From a checkpoint of a small transformer trained on Wikipedia.
Size: 10 layers, width 64, 2 heads of 32, MLP 192 SwiGLU, vocabulary 1024.
Architecture: RMSNorm before each block, rotary positions.
Training: 80M tokens, 4988 steps.
Each number is 500 + 50 x the weight over its row's rms, rounded and kept within 0 to 999. Layers, rows and columns count from 0. Numbers have three digits each. The size before them is the row's rms in percent of the matrix's.

# layer 2 attention query, 64x64, rms 0.201, rows 0-63, columns 0-63
107:499562429509549615562443551575507491538504503517491470587505476486492494565514572444520455599564471511425491494425523487501554493524552429545510541532449493524499508629475458601431427542438547
080:456454523528398488493497424502364514480485478548598589493473529492476512459537520496587527478482498520610523510538551535454576483488407517548466451485502429458599504509543527503483487389421440
082:463493458521476565501430501545452474573437530543455431564462450529516506563451455482498442609501477547445463557427484547419626557563520467524557558569441483464530488568543442573478470515448449
093:490398433622432441519476461480429511565539511517537494507565511489448464469486444492516547389523452547533487515555532522482552512471471556541430459497446423442595519452504562410497560448402499
093:465576434515503590521410559502523468514446594494560451567432579456477495499409521476506486534568532477509532516503539416436551571549529435552514501454396465408524470595475501562522503504445525
087:481521473487468504445450536414456528403513504501502538398455554561540463503491542491493419507456490472590558507528534587404448418478478431514497362485479537480468567453495555414559493497530421
091:542447565551375383397497471455520507493524532497559519481577430561541450519466466470523495449495539441493474434530493532508429530564453561458521482573453473500465512420589574517466583467565496
097:569620532428619575510511538488562524601415459516482436546495512513512450499519570457510476564494517480496489469492561493475447455437549518455496467365508519586392581520482463503502503502518523
086:551550530572434504525511558513476478540515506516572411474493479557457395516538406557481506536548482478513485487550487410512464449497524592504544453489579489446427595511463526540572588522492634
095:549569547467503519544424495523578482510479527534433518548464504494527551554561541420494463499468528519486522446396501417528535461499540566563501625411460484576418598611514527540476462505544529
093:490593516553486521408423571486476482480558557482451494541558518598528474455445446438485457588434452426513505453404467480506555471495501508536510604525526480532639511529476492557491474562482579
108:498441548579451381498533493537581488401545577481550474505503487449444556539506460508479480470556493541485470476529466385500552529448453566527584523587508434415553420487520576534477533467438535
096:555509521558532446503466510509412456442552565497550511495538507440498471548462436465480503380491513530488404434598560457499540532525462448546498483577423397433523511577581461503500593487456557
098:445484395560464423553458533485521440455500590495507563485510475467513457439377439400479460526477523553547462488529514531426513506525528504543508536571455497480462590534532488358562466434453489
098:485540532505448447442458532536382517542506484515518411524471541581533483494577556503513537452458537508475507560561525504543534400322517469556527399526533393457467490533533490538497539493474463
107:511498577514494598488465514482383518548449567539456460584468501545519536468510484433404571516452572519487520496640470435474483551500563535443449533421553449542448538585475501514526518450467550
095:478517486467477439510568495474548497530512451497481543427536471438552472420473519534449504360461483359462479481527489623464580558488445515455533459482429499511515527476508449519629473431473552
097:465470494522478483520472546548429477565537384533526470582422481542446563520542502570453573482533419540512469557586500447502525426529544476428494469554573483487646502539437458490495492473431567
102:419404470486394500435449532559485539427520521520474529575489543470490510539429495545450573554460485515509543499509481440436494476516511449567560465530500402412547419489457519473490441431373443
070:519492509520469531497407519524499557459484524540539472556506562463470601483457548546557402613529531528545610517438431498503468548537446567521475512517505491421469495579346558492473435474485508
107:597487503396500473515490471502521543507406555516457515422469462461547498561550435412417543595475489488516498363450571514490526535501459504529533573489487456518426553589493491606494513493556523
101:555524481534570475569458551585560482500413602521513445509477464489440400467492535602447493541521571489547615535523534477457502548499557452494512479555373432554545539569465480486482484497512450
107:587550513453488510512543458494602511503492453415501506510479541491505500442384481408440562489527552443525417535380543463487451496545546528530533591423501508413513514495449505484473515491501637
108:621553619585430449430582551490524467522448512593471539504505440496463448498520534529456492499544470500481423481539470516508518434484484593431503595553515460516580417455481456500481531511417524
114:528391549519459552503607512419563490377516406501423485491450462514493467562529399598479440465449467542612475452444501492528465480500512492534515537527514412524526451490519511593538480500504500
111:502572527543493414471513603539438552626520445464476504545489442557435550481454463402493560534554513493495461507482470435516504464415423515472523552585573444531482475467457446445449568539574513
104:442395444512439567541473546453681459549562429471526507467529531501517511494493455505604544495551524490475567580439420417536551524462442586515461494466558490494520498492500531484489474518525440
097:536476528566544525549552513537475447480462442584439560509540521570557453394472398457485559437509462538467522571485543525489530481434549452481503400484655520511439485535518493578572490533512507
095:535592448481430511474462459499590474474513566476472497511517547480541492547441447384461486528523563469404449500510536480463501543441464388473459464619468572497534530503566505593580507566565496
107:522553519456468477490534593486514534562570536449504507536522486559583398507575464536449456518544510512543501497604574482580430343432506500511481558431517492544509518481623479524475513458485467
093:546539525558538517451634531533519529488526494430520523451451586396453521493503523383544470467447396569489522543474566515554529550523475508573541460471532422458608465501525498547457521496479579
086:456505587532580516438503544606514568573493580488487415483494504479542519472483509504500484492555597423464547458501465528488518443423572538511509508530569587557554487433532436594549455439574561
099:539552459409500448504485466498497484531589540473513497509408544509568532583506529497480573409510485635494476455441507512527477492473453479499573432391553519552519460474474457529476474589526362
096:532559457518574493501502431501515494502520465486445367474584456475449501520504525546494545634482537499435536506509631561562463480541488518492480618504452548463525626504485501423469502524511559
107:526566528446470544474513417545517525510514577528463507458534553346598496531541490526451522555426553536475530459623468474490513528481479559509521466522487450474566459606540527555444581521425544
087:476628515460556410475550457548526484568459568454477528512444586483544562524513467520435503462481534608460491488489430546470470514528519491541498515595607531468572450526442568465438463438422496
083:524507486471524506527518463478433529504463480591507466485537547430461598519588507566554529570435570473482453479522459542506422600552538558559437622451507507510569538491468607444503527495494598
089:475508516556521451490490481530543433458498457537502524518432479466470508476428590434440486553485483539495458569455399433456515546457494482531594430504529531488463471488601599603511397463396446
102:509551442416522521464483498460583451457399519533512430445563477488501442551495482587558572453519474449417519573493529514524537526554522519414426551436473600447540545479385494561503554496540520
089:502609518625556516536531507518498451538484565474597486519458520479585449530407543394512481497562414483452427529483492502429584506545472454435495555548415494526546492514478424499549449516472459
082:459497508487532456538524495511555552419494524592464432584479509431420638536411517477535550534520524507496424482558557542512486487530545520495549476469431454564551452534526421445442394542437448
094:501578461450511512536500616531512475497481453511504508473486454502488468474393500507536494438554449450507633542432541527472584380434516417488543444534577502450560457506448391552504512448498492
099:465505553479530560519531482488507509491501501476480531482528444403526466437414529428365493524552545541432445486377513452510510551514541537519490556550568485437526462575551503594508380439500570
107:530434507482555529502497402493531435532549603449487518559463459585568535520525400513419590490596494556476507485479472504500572508515446415516581468465572514397550557497508460540548542510431499
099:440534478443522486518596415448519468461489506581500459440478445464499531494521469493508486471442462583502430508532543517540468539477459585493398573544616556589557561441541562449445483547492410
104:512405469424487469516647483411506535478463535498492510469500413487470545540577415584433506480515490481414468453440501484552512478460427530563474563476523491430530484510575450405493462425451467
086:502397476627508589423479511507527477469506427533502441454546424505548543497437485493561513568442515552501525503505490490477423487472582555557501495444487352465442565501541459504393531465493474
100:504550536457590485496496433576585517595493540545388547513432567443530448406465539561493547486466529523435449507510510453540546499462478437498558603451491442497491482523390553529461502467427528
114:459523520407607438535563494554542566571545574459404445539599492505457510507506590493512513487435580605497545484556551513443528508389501506532456520505429461458519500516566483544504540468543530
123:520515546419504518551430568481476503574482495489550525479456549504630550443453401520461494491573554578453575446547470439448518417499533501577492506533489407472465595548489558519498446437479442
104:484476499427464488506533475405626606478480474517502488462514563441530464477597517536578482479432490504476428467600527531546498517513533614462478540421446432481471486553541521397451518491486423
096:556382489587495483510470496578437482393418504531552562562511488433517411544372473487496476416591467466527500528489505459471518550540470464536513505438501505436438505580497536525521408547493507
101:531435518503492486598481559489491491408483484629555518561481508523573396541418455442477573426494442498527479454494517456540538468516550440522451470521563519507486488579638473518449509474413502
100:534469482499524507497495505466501458538403503531510443550521454470438499493487506530551455492431478556443544585575477484522394556535470452618426510461434519479563515614527628460571425507518559
125:527563511504477504474532519517427523557488539505526429458493524548589470443471522410553408538587612439515444494485457498544443504439463562415481585440465494403489550412486488432519513489422549
107:565449560484486443487482427494500550536471495524466447410530592490456512480507492481485566528453600453480400499437478444577437527534509533496559561521531548515473551447521451421396428380551491
116:545475437607446489438495513502582488414416501541445508514530510446500533556460463502515503512530653510436518487566485415481463514459463565532613503566499512491534452445539568390460511497457510
100:504523422468504431397466448468462572523549419472491392509521540413509529467439473443476528497508499450389486524455480473482609558502478504467519415438583549465484487582545555495460581507555537
097:400538575608471529524471536594537480555556502511422412473422576522477551589517553554508441456458457492489482478437507491472488483484532446556489472476462462495670497499574503489472473545479487
109:559542416481459541494520504504539499451531463463521596496539510489562496522480361530550496391462476456520578565473460529539547589531530496504478531544480516511492534408497499391604383526461468
109:551476420520533415524545446465571431354448497530473469500510566546428545450520547467560452554572481517445547502412475462524517528424539439504558563551544492470526440525486456442522588529535555
123:495435440398513456546545508452503471576548414464476534508537537553538472546515485517501495509549479492548442529517488558517481546493520385562517349534528522459539398440393465580497479577465489
101:474559430452444490543492485462536437521506594541563516517421567421495559455503472427436532494427502554446469527551564498463542598498549544541496433431461504542495511468572347464490554501488544
106:478608510524555499508465523488429494500450554581435536402486483556509483514526640428443484510450555520529455430541481398537552491437506442493457545578492508453418508531476487395545498487516568
# layer 2 attention key, 64x64, rms 0.224, rows 0-63, columns 0-63
071:543465462431431566550542585503494481518564539528513622453491387517501505503545474570542531450515584468462507549528545459540460417551512449461547601544427536529437519478459465548519499595555541
095:523499551506505537361523553597456524517547425473419449486545554439489515546529489484438443510573490541447553551588470506488464454476509462484425531551492531610440578468525494615474497465527556
067:501518483419516566486548500554466541547542485486525561460532472462512512561615442480523552453481587484483532634516492516503444435491499493459550544468491585565460537507592524559541541609541615
093:514516491469482523363507555554595543583549447489489467491601543490526529444500484454382410493500447525544550455502471519547414510460519411430489494531513559571423580460539557517511495471537522
092:535434469445505487478475422566426516545535494557477592552563472464434457547512490504575536328541563498444483514585486541485510510453501458557428451458480536533451460559587485513452431513528464
101:481462563523506429572548575511569472482558538453474488564468510455549580516399465493517522434552479546485456437501543496469496422399567484493474497449533503525595473507453606490500466445415616
104:451547484487441454511399506471612545469475596540474534507500492554460451470451484585470579464543514426503505495485532578565495580579580461468523497570477478563541422527481515371449460509488547
101:535434493442511434555426500421358477585486446450526496481385516548538474528519460532601520518485545500482499556523493489466633451502547489518494493428414486438508540506506444498570545430471490
116:518503545527543561474496473475510478435573651453578524496506393550434501515471517478444450460522490556480508553544499657465518533467587477491492492455534496440561449566564476539481431526542445
084:543567521459522542549415461459553489504464560540485483508388552498445527472533425518521549521591530480520512523534566659457429505451490585503473474537488475568480540465469387480498484515466393
117:534581465490624598496464543548557555523551497502550503539533558533537423481487403537476496468505497552568539463479462529459460510428520488593383437430411485528486526517404475496561541531461504
097:468527469419475499472421396546448554564447536534417508495489506525490435517536583403416609506466497432522407412450527492439554519518488556568519590488490440500522501495492466523421539458517522
109:467500483432585530502496470513539551561507441450448562533623566479472520412493537479547445517511501466429565434429575584522426437400432501436453524548558475484470434517468490525424490523550489
090:522577549504522542487537507430573567540538501535531502489477562373454414441562511467524533485592575513493481447413501512604490505487498447470527468556449500448549516479404520533428431462465601
091:517435457595491510494416566388572457593472476526496434438467493576459457414545626481445522522414473540505533556479508570519478530427473498563512533525511449499516541561510460542560470490459558
124:479497585511462584531447474505494584536570493504521475498482478531493513441534442564523577567457563591548405487536538455529534459539508537441567531559501475531535488619460433471498386418486579
106:518534569492494449411533459494451521496552431471623487509586481486487377439469487502438517491460444451438474552481597425489454440436465519464557491538470474534462523420549399497536503590483482
098:537471503496516591620527465490480427409432498519442503523467516504392558500477490583518505569473602519516512543458451493508478533574502533474517420495483488555615441591526529417504579533555495
100:477482487497601537491465487563470554611588419517486589537512532489595508504500436536503516439484612511565515485562436483400468386511513493452549534434536536515461556523489472491516508424421483
115:484475451482454543539462581420579491486442550530549444463424419522439523498560463527481490554474467557496368550531473515525499562498573543496389457516443617474609570509502476478517470516512480
099:505510447421591471524472528502535495517421505534583553485525519522408398593474513362435524510569533400561498479542566453520483505501548537491480540513488567425486543548576425497492517427494480
108:517466545592509477502552581497534453548510456516469592600554504520452514479477482603540498484508553453511510473489405493521431539499517353542515538454546460529488504513512408436430370503485548
092:467527471412465412497481481511557419445495571548510473491522478553520484619502471423541566527582497521509494507525526503432636392519522515441459465506469402505556561400564512486516490482475454
114:562569471477459524504452522584507540514465511629486495490500535620490444477506488611523574524421422494421469603500513502513574534456476584529522523474462418476610509501558458465489508516541529
119:425537532421547489456417447574416452492393517460461530573519495515462516495573525479490540531475461583520494556472600527548506460500448471543493492440444492537584518469613388523510588496516490
102:483566393477565511457479501441535445457470494562505443422514546541530608485454513572523503493515534478585519494489456410522558586479527530522570470487392482472492557507538548398494552566604529
101:447538577629491472560511442480434474448525571562514442511454453425410533528608464467404459444501540554472496477510406506502502600538451525518469463448508512515484559434525445503501491478573442
097:432462485558478533497442486440532459445480450529527501509493482540440500474465450481495435489588522492485492503425468412524491470433444395524653517532592467484575490537539522603615465545537472
107:532608480512444416548470471485541521486523449464615503511516510505438511519569493523502474485481433447595466404474640553516463528472583466481440469491507520440501501614468536555593498486561497
095:548438495466516578516456483533569510527498474508452406512514503463556501448507494540482463474537601477477579507447617524529582512445554490470555492417410420500483620454417480570556507419498512
095:467543525440410478443502430455435448491544478552515482481513508550547491557518504477482571645457459540465516564514539541536600469419465483541455545574553427541472477543454472508429610432546499
093:545442455494499477488538487469482489515534600518542447458448398468511510588495545569526563435511527494464450504487553456489571612455487433582569506505453557372421473499524485378488457478482502
090:517533566574511531501505464599631494473383491557566506445521494560546575506504536494537564509461505415562525507525485446540538544499476477543440524524505425605509459441422527457490469396534456
094:535451581433576508481379462499531457513470563500424488519453392522530495541513443451519525503527485619497472414455476498415424532515516410450507448457528495497583538622490528462509536508468526
094:526559569462532409531451550527449486388533491470516537462507466615472521603455533521617476555507488364522438503494465484494458528514485442482564467507434591477503514547544448493528419469528488
088:492492524434518490430528416420546480592541562491475495503517519429522461561560495521505464433454542414551405483506500529465408507489520478434469512495453466514566473594388444451505508378552555
081:491529499390485508466489601477493457534570606444594446517497496565457453535485489492494384503533469522436441515592484501579595453537456463418542568508394512495538531510518510471487505573471466
086:485524497512482502440565496446538468472516406554480493504576462586461565514489527556487421556458493421533518546463420406508401527426504498505476523492425572553474549421489463411423535428584473
094:538503503457382516517490545513535474444614567502589478465460481491519540560490476520442406461569507418499510511549579555474481556535534473536589496527396486519464583545575490541583504571479560
072:486513443569500529422480643483500417538510430502472489495536491568507565461495563515466506490496523437594536501482533449586553582533534539494462526456547497496526597392459580496570510547480594
075:455492497561450546523373410444473483352518480473505460550494521466511535530462463471409535512547546489600456555572529516575465516461529512502589532442488492534515540421521590535495459454444547
095:501501451566499521467497470532579499538559560518457498522550613431551507472473524484485519529540564443499481507419571536457433561490519520463452514507629467573447562452437545423426536461562612
110:452644499528554532435486362510457556485500501477444518438510515489406460494502576477474555455436537439552506428465433497477487477561512467537502459526467429512449504535419546432451585420528501
096:431554503449516505513476529537576511458530460540480506516562435446525483525482524559549621447559567530539393461504482490565431486454577554503516501520589480428499469485514459381523501626551547
116:509463560492545551483560417417531460595525507495422535480399460545563471475489487480469399439541454529493410540512513541548460498541551484487478475518447502499550497657455431449522414491550461
083:566479428450466454466581467483455487500446587629542462436518489512544477505433578472491495389560435500462477518465468518455525538547507515551519531512562476582544559456532585507399584536533453
092:510532560493529409563548559478582572528522547544427542543598531507543524491455547547453534488470518435596507515447531467477433477553456484570497462556430548455421474467527525577392576449464532
097:483478497512529508532491537425392572554507478476575519524518483504595453504497509443477552460464560574487457401455473548470409410429381437494508492517454460467573427557549556446511496507448438
104:542493516554591504456445565359499560513513545455576492521531520442483452423537488617427537519490540478474465485477454440449452504498440486482579459574565546449499426398439475544480479485546526
107:496584428462468506481495458576474479566473571427484492616576522531567609481415544633520474500553458457465535468494534543502489588477500504461537493457509480577497452461466448432531542469460565
093:507563582553488498602418467454489533516460455477436488459530535469602488505575539411478591516431514459467515495487536465445500488464412555487576411465593400486431474544485456533530486495457440
126:476508490592520473501483482530433554515482454522426532481551509536615445541466435502518532495626468408573550461497468504452480465495500409519574514468552469477463528344441567522439557500497535
115:493528523494439532503507519368502456587539528582445416529506507472473526516559534508533411520471441487476425584576421468547493519575513517456570476413442564454568509596446524572548490476507508
104:619533578481419451561545514518435484535494492477471461507529503507417498500532440526463477579566439570395409487544379530548476505552494477430465547461464505455519475510531557392466492451552534
115:566493503462556560473502506491475482589553539495479516520536417535547527456502601479485393564494449529499462469534508487462536504488485525441464442398481499521480590481554502486524617671427529
096:498475459475525575458527399527529516503563499528498453556587496438539416609469596426492503508479504559548545499547583492420517539463446502520402541457530502470482563482447599500535476431481405
114:472452485394503460417455405523550486488534579475461498488531505524476481611606482486532524486470431356528445531502463495542510464509351468454541486461414571515495531536533505474527513457480482
114:515544418461526483521454412490592415539466523528558421486464475560558465564480703474498476591502506428484485531506494515448481520535489442442538483540423534523527493452518441517568526494533517
093:520424599575512522539526466470604539489476514518429479419543473511554495536545531622472480381407539567507549496512464464480532513523533443440441464458497577560515452478435560508467429469439499
102:513543523468512547496475546564477506440506411575397453502545525530484541518552389548493459541564435553586413533444553484460471540454465462436504522533517394558504557542502476498593440597508486
098:487500461479536507377460468493518419556527460498461595378588458459502479569501516427435554556521494478528463580428487567493506509485615526492505570516483480538446438513481540466458470560530398
107:497472475444449529434497545525569491492387455554515541472486454520411530561475507548478558512546547577541436592528453512551589618395481486514466452400528476461486500477597470523498466437523484
110:526474470529599430530457574503503558545527571438501497524500444536525554559500525457535631486441507515586465454428484509560483462530533556446509593552533471462503531488403474512502439401548604
098:566479496610516528532466489515401425589524553448457533540571487420395506495547545450557545405554528488468418480461503466426490496426597460553469430536487524507497517508449593506503538488473504
# layer 2 attention value, 64x64, rms 0.18, rows 0-42, columns 0-63
110:554433464423465471563380439475577499464425443554503605505528494580483517564465477572468496542528524478531463560525499574494448400483469517531501443486495426495509453520463402558531554435466432
102:431402454477530537622564525474584499516467475489537520465539515467366531477420495477525525481553537434503502508498477525428538425506543535471421391545473531452502545530532458410607497460506522
094:520498466498499629496501515400466444490511457524541499499520450488461490578581508447402496514521471441459643429419456430491487487587489537587553536464504461464457492576490597503504493500432518
106:479430441540499511502529551449559522545539502401516464429576427489524555418497466423514549520517500492518504375547454559498502488446550532401525521557471491513449587469497472351518526492477420
098:527576478480561618562458440475564566534537487454467388536522446458447456497473506589411581616535490456559544498471499437526457492484506484443524488512495538532514529531499509424473578526392513
101:560524504505477438492478494503488551568548415509496557404514427453487511453519449441508540495496492436585440435561460584405463474452499498517466484643479453535423500466546535461597581475497438
102:577472499533526530509493375536491444522515522419535542491514498523542510508499491609579561486542449512557519503537579541561510543429453465570506655479527455507485449541570461476552464536411581
103:521539498512580476537498457462396546483553494532475447447534553429545444491552427434451400506494547536554420453452521427494592478471582525495542448478496533492457521576569458532488461478408394
082:476556576419554532449571505588533451519544590474529478539526534471524516419539409574519516502458505567524420579485480479483400530511609412472501431429507541536514409517507473466486464520440490
104:532556498382389489525487486539411512469476447524502588577491399504537479558525497554429567530460492541511512507505406442464517500499509517567471603481528474400541427517472438478504535590481556
125:490526442566511536508554482518446547464519586453412469502503494483572389551529526532489438477542463478555412532479395519496488612557534434581476470394522515473459451514583575509542483560454498
111:510517519477480565513467462480580518463512465476525573436528449437499539480496619467580513447478527497555501485516435494501562453352523534523549589449485475599457489574572467538428462416450447
121:547412533455464487494480540514493505415476429515631571561480545492485449506523584435553531443487463476527454521463448453502488527516482498548442558515486463431457381453496497623501400573544525
097:500575571511514516421508550468492582510554638482495476486525539524521516569476436559540602627585459504536460482556443496525580494449570534506487526583505452532570407476464498531490536502538493
107:447525556518488485573602500504539483528488512512507428492475467561587459534522506445514479585482527574492366490401594488491553495400533497540594509460476480560539450441541575553540501574536464
110:564567444514455424472507469521503451503489449506520577496485478507496434637500586484583452547472379526528491424485528474543580504384440542561523567590539468509496490483542491467420505522477457
101:397576544522471571446533486554543474502499546478468498562441499504592452460509476513490441524502620546513457533485451492456468502557593479400476392433451450519434455452539427484558459508467575
090:447523431560550451588429455516432542540478456466557439496512553398529490527513510567490486500511425511461458563414460525558566461388559448583460466425566476541558483590518537520481538474525520
107:455515497497533507549544535499587550501516566501529478527552526585489436393468458522576462619484387539557609507465573550514509522482410529448428463493534530498508476503427412511511544490555434
103:456496539526537468531632633557487504499440550492447547520472497528558588514469486514419543451519479537530494482505322521497406530538500461496481540564432573444533497534505519539475462448486524
106:500597484499503612468415530428626541475458538474568444556487586496463490518460520551466533511496483504563436491460552456477412536591551505520487465430526524454520483495505514523389453552578437
074:520472531525558466582618534466486509536430482490570488422562518485488459475561510512486480459473512521589457571424473464560520487497342482473484557389529443575522488499559579472538502421515511
105:601487472600429566430488390446461476460503493560462489480485429477542494483490468570541487417492508593538486450559485519474520559548465488576478598490500532498506622571519581566507496554478480
106:531546466526609353469554518505500546446555499376548473581592492452499480487514471431454475469529497414413557498487446457514477475496501493498416506541526579505476527532496473492580602514508454
103:452547459621503490498482507543450532554453505466470579488508489457453455555490539436544472517500469492476525498508411532569476482607416519430497523486433544585448515454486410361490587568529526
114:468505462564575480555502532537508498440439496572433590451490443423425508470468576495392484547527522460558477523551373515409458513503609533462484456464526515500507479444451488415572505495508436
090:467485480436420521526537462504499476454416424528428498561471527494493561518508532394477566539527451495528503465470584521513557407527483491474492418513580493658535515527518451443474533377440479
093:482610538467468392390514589515496477549414403538514503500488523508559481503519452461560525469480462593493592467491592510501413426513507511484472461543417494457416445452450492479532445495532524
119:507500452449579528483453481546472570440572405445487424496565469545501467585553531532421484552502461440485397585417473472535594425465578509577490510476477462442481460523460449562483522497518449
099:547486430520508377543504568484513513525460446471493507524495475505531480586439475530570513387455420491508444493505479503505505580522377590623459559453497519522530556479508537562498519585578539
100:466452543537461546550562499485482419484570501492503572469528518513527522527507540604495613511576500532453508456520483579504423525644540495463449609493526603461417478435446492512446480478539527
095:493438455594490535580569494446562538606580464519458605569462508558429532535468409568544520445556563473502466527509554552552523424446519511519464520485486501471539494575517567412484516487504566
097:593488524543531511491501477493543397484511505445439586498552550429553538542497571525467414403488454424570600501569481571504410494566569521484453546500566478528559492480475526550476426453518559
102:527556506505535499522575441512578546496552648480422411490509519571526526503469480569415429385455505525553483523555527533534598477522536426473527478467531454416476496502518556527547526474587477
107:481538481408502498436499433587493501512480435575493492506581475508545570503603504408479481580489522536412563547554488448436576513462510476547477521573452577533520443462603514564518538565490431
092:500465481535502501470513527462428453524538508525502477523586435546479487406540562460575509534429525510478520537512573354568541584442473577596494491494469471540505497392551554430445432474547451
106:536539541539556489559489455515527453469503449466498544486499487578546583488487598518481534508363480602465463414510511487494547396475464438558483535550494497523409418448561532554454461524484607
092:492486458490453445478526515534424564516492501456431579624529462591536499473466440570535435602512466420444541491451606551500521526455503569490463469569502448499502455565502470487568547570576546
096:587484470503493497521515461472505482515543500502526524448532569469460604448461444565528495393581542543458500495436540500445515498596577505515515458574530560549536473600565556615513408418504518
095:537498476528427563572552474518486507593604534494497551525502512554520545494476494527467618544397463454603472589488495431465480506457389465402495438517486494524488459546451468480444588511526540
098:454489497527382451409602493541530537549473456510507474602502536546526524567523469495488415436426494503518504521467533485498477513432475506452517532413474478557521494526564402535445515547537662
084:524496469547579419493453557572454431502569471442564519428492478523545484526506587484527487573484543398526441557514514415530461491567560457509514507521484418393518439478422548526543415502523420
091:580453538603647509550401559545501533458496546504525559532474572499486447525565433508407495484445413460567495453501414580539539455487491449465470540477480530505512496571496493577481536471488450
# layer 2 attention output (transposed), 64x64, rms 0.152, rows 0-42, columns 0-63
111:474473498457551527456435495416535524468458467566506542577564425498509484478406548546522506469455572486486504492457549422437597529437451387523554535553509470478634480556469467444540478461573466
108:555431467429489519571504586474510508530547418607441458526473527507515516487570583529530511471534539550546469529606497550513535582456520469485502466482458599585631468452434447552493463528530518
109:521582558455448530493438401554486510472480408521474496492431540510437488510431623490414433520460460411491527406539523562445444523579446541451515493502508420490482520543439461459537502577502554
098:489457416539537470542524536499533482425560519551485444460577488483507589436482425516452580604471456402459547498519430583526460439519491504526531452573559532586551569537475511568535438501441549
105:496616464600518474535475505580551579444496514545497488503453532526502444441501530585456465561458479497534635566454539469575479547474473549526568512475451530459497457538440492474423467477547624
100:517441481445514462495523506495473496507576456562545439516500344476474528521418413514502478501479421524442534492498512498547527364467557428576575427437557465520621506509495519546520520491451533
110:563493411493546472516435452490549532458599450505496518575529542609625512485501491551563500522581455497528611506521483496536530500468491482478539557514428465455357498530529568452422535527488508
103:488572487545526439548475493590537578441502435393481538516463502449477521537514467541530537400504474548544510423440464595444403504508481466429457497429539525534615456548465528549517567518568530
096:501473417566460486520469512567568445488510569499525496502520514460453486561545515512494477595522522507443566518499566391580520552426653454470479556479368558508432497557483466513513533532556508
100:499504516479433548536385506539511557507525501474503538560510511510502487601450605464497495570397447580501501531541459373515496495452507509566385449548546476381480461522456464461499563475499545
115:492503481599580516548481491434475441532542521443446469516434612499478582516429410490494468496530491564480519459507520502436549529501579535454465472492501475462485421571434536582564547488573635
104:555464445482451514556483421476572466535583501468457461555494386553480583565490534530473484562548522462587537518372481520501470488549517450450541502552515640511594493506461494447454525524546521
110:502547526414511575488470508404527426513503449450528392501435468519562513611528578468505507556540491510447458516499472480408549398519548456480461572435560474502438410428539473505512510479577462
100:445447353575509534507531528427444559485563532449548514458475463510444452459503468596565438563466475521446517518543470490520447514549586460518471488537571581445486421425506469476539424494432455
102:522501495616470542433558530429528489525572507465366538422508498471432525506517540461491477466410545426560490432435510457531478496510508506509517517466526495514494437495535654566535606504533441
107:415501562558451508485428466432549523518523446457503526498463503572468546577539496473491450530532471528499498493448398539510461358439486429535520535554450414421561500514492584491444546502384539
100:580544474558523513493496544554550491501459594469435570475529531450512484493414470463507445473545569548532512473511466430464457556482553472560427584432574559639430482481416472493531565441517537
101:464472500532541552613514497564492524545517493434466499565509535521486510419514510520526514442499572596527445590491561516621499453517513422440512361539457512445437457525467580538524462520590487
108:504530483534564459475446506443535585529550579488549473458485524490468463474487533517486511491564514425557508615550459381518511476468489528357616513429486499502533465380474502519514431500420490
112:491450500552494527357494570537456485503429437451491533564449481521520560483476400515527553623451540518473528533586498433534520485567572584457396556532538496551510457466472493544492520554489439
105:497541499587496465544449487474539393436411576501485486423405443520526489488492564557437459530527507504481502513511522504435526577619460448500507548456483513389455482463547487486528430376555517
092:524533517522440519484505458495463506500529545526462513450489449496474581521479470545546539598521496454548431446503546502545468453300480517348499484398522498475494474452434519494563470556561496
113:492441415399429525479494451489457386537526510454592507544466468529493521488466430447472590450525496449514586488524490500506453577467410516559493552521505439398460539522409517528501540417456559
101:435523566536518481527551452579534519464489412503531456443512671520476440495544439506521604498446450546477534586493542514488530443507606506444510446527562573501478520491471535496616531488515526
107:541581540483467373552552538469532583532507534489519478450468451500474507410399419462529504518526469529469405522516456437490481441459544581512515574605482505471562531528448510437537557551461584
118:555435601511612501504529598583462506526487555584475544530516464485508504533427527514405498532446442581416478540459469560548513523448572513503458578569518472500558420508448470573519505562519529
104:527466541470459499494477487630399508568490506430519545461543476422545548466473566507537417535537606457512595503508503564462571482449501550482554453525421510500629534512495570487464544426506498
095:509491549523430448505401473578525579489466489477580447441534482467476499589474467534496508467566544447474375530544456466553551446561578466550487511437528427537475592573582514516511522436544445
120:397482555487459511648420514444504486500556473451467494469464531512484516510474551576500490482395516506518553536366559429504457467523573517493447456480500509480513484546487502474570400484626498
090:448417444523405422517525439446483536551471505547453524465519474641554546509528459450523546416436445487509440561520460442448525424441423537448499502479558458417499478525515467496565549447536560
103:557521479455540446538487543499506533510493482398454496530547461548594456457537497553534560603375484450515449405560524510477540504537602538515582542530470506504438545514517466529589529491393555
102:445519431501521454523511508526504482523556465527389514532491490601502568487383501598563521486519530540496489487565574511514526534437377530600505505565519488573512492448584436485455546537437425
095:505505484528477610446491456417483465486516521435446538516432536568516456555620500510532450514399554485520483519578488531474542609507475443501537570490508492473412561455571452544496558440425417
099:533531502537479524477478488554462495412414541473562524487559494498549523443467505313449461589514519518415473510586470510497481542479474468517461453623468477481423528507544393499451445464503512
106:463523512615530635526507486533471448537527495554424479467478544569528544444474401603507559464469559498466442472504547572542404579526533512565485457472498539525548487521449497538611490500499565
093:453542582403499476485453516527534548569482488533565483501525581628539392503465474599498513502560530502588438561517508538511407545504536526446541500505545596570541597523524465511475448473499485
112:530443506570546399486538504449483546489473558606511545473578510403444508395518540577527459515418537474481448588487491523469527612547445521522561473556472537514437532570544496505500432462488435
091:490527564446451462498495532629446444602485464546472428494449455523527463503536520460499450499413469534504499463482582530542530539498488493426622543455542488426622501525534499545421436499568553
090:430495551445479467531459468483469530501543621497478451484486512558518499590459548511459543506402470468397505501499541504489613482474453581541491536562350444427461478489434451535548463512447540
095:566539514493487442485521595497542558499490629540429484465442505460495440428489468453485431561529448584448499489427485539469492489486558412605550549531546527487507558545557576553480434476406514
095:419461521528510569415556505482460537566455512523437463451512482450531445479612485419468553472433480638526506479522539531461500474519482460531431532497643587493543552433457497507497552458509559
086:475503498452468529497553544494511471486535454414432530543434488494435504449400593472508457517480543369563541572538451599561537515496563472425470486563499482625524457467529522462527462477412468
089:543464583566548479526547528535474496441510525392504539446540538378472440532545603476492431458511554462492484416517444471537424590575496524574533487528494451433500476494551593475447541438481472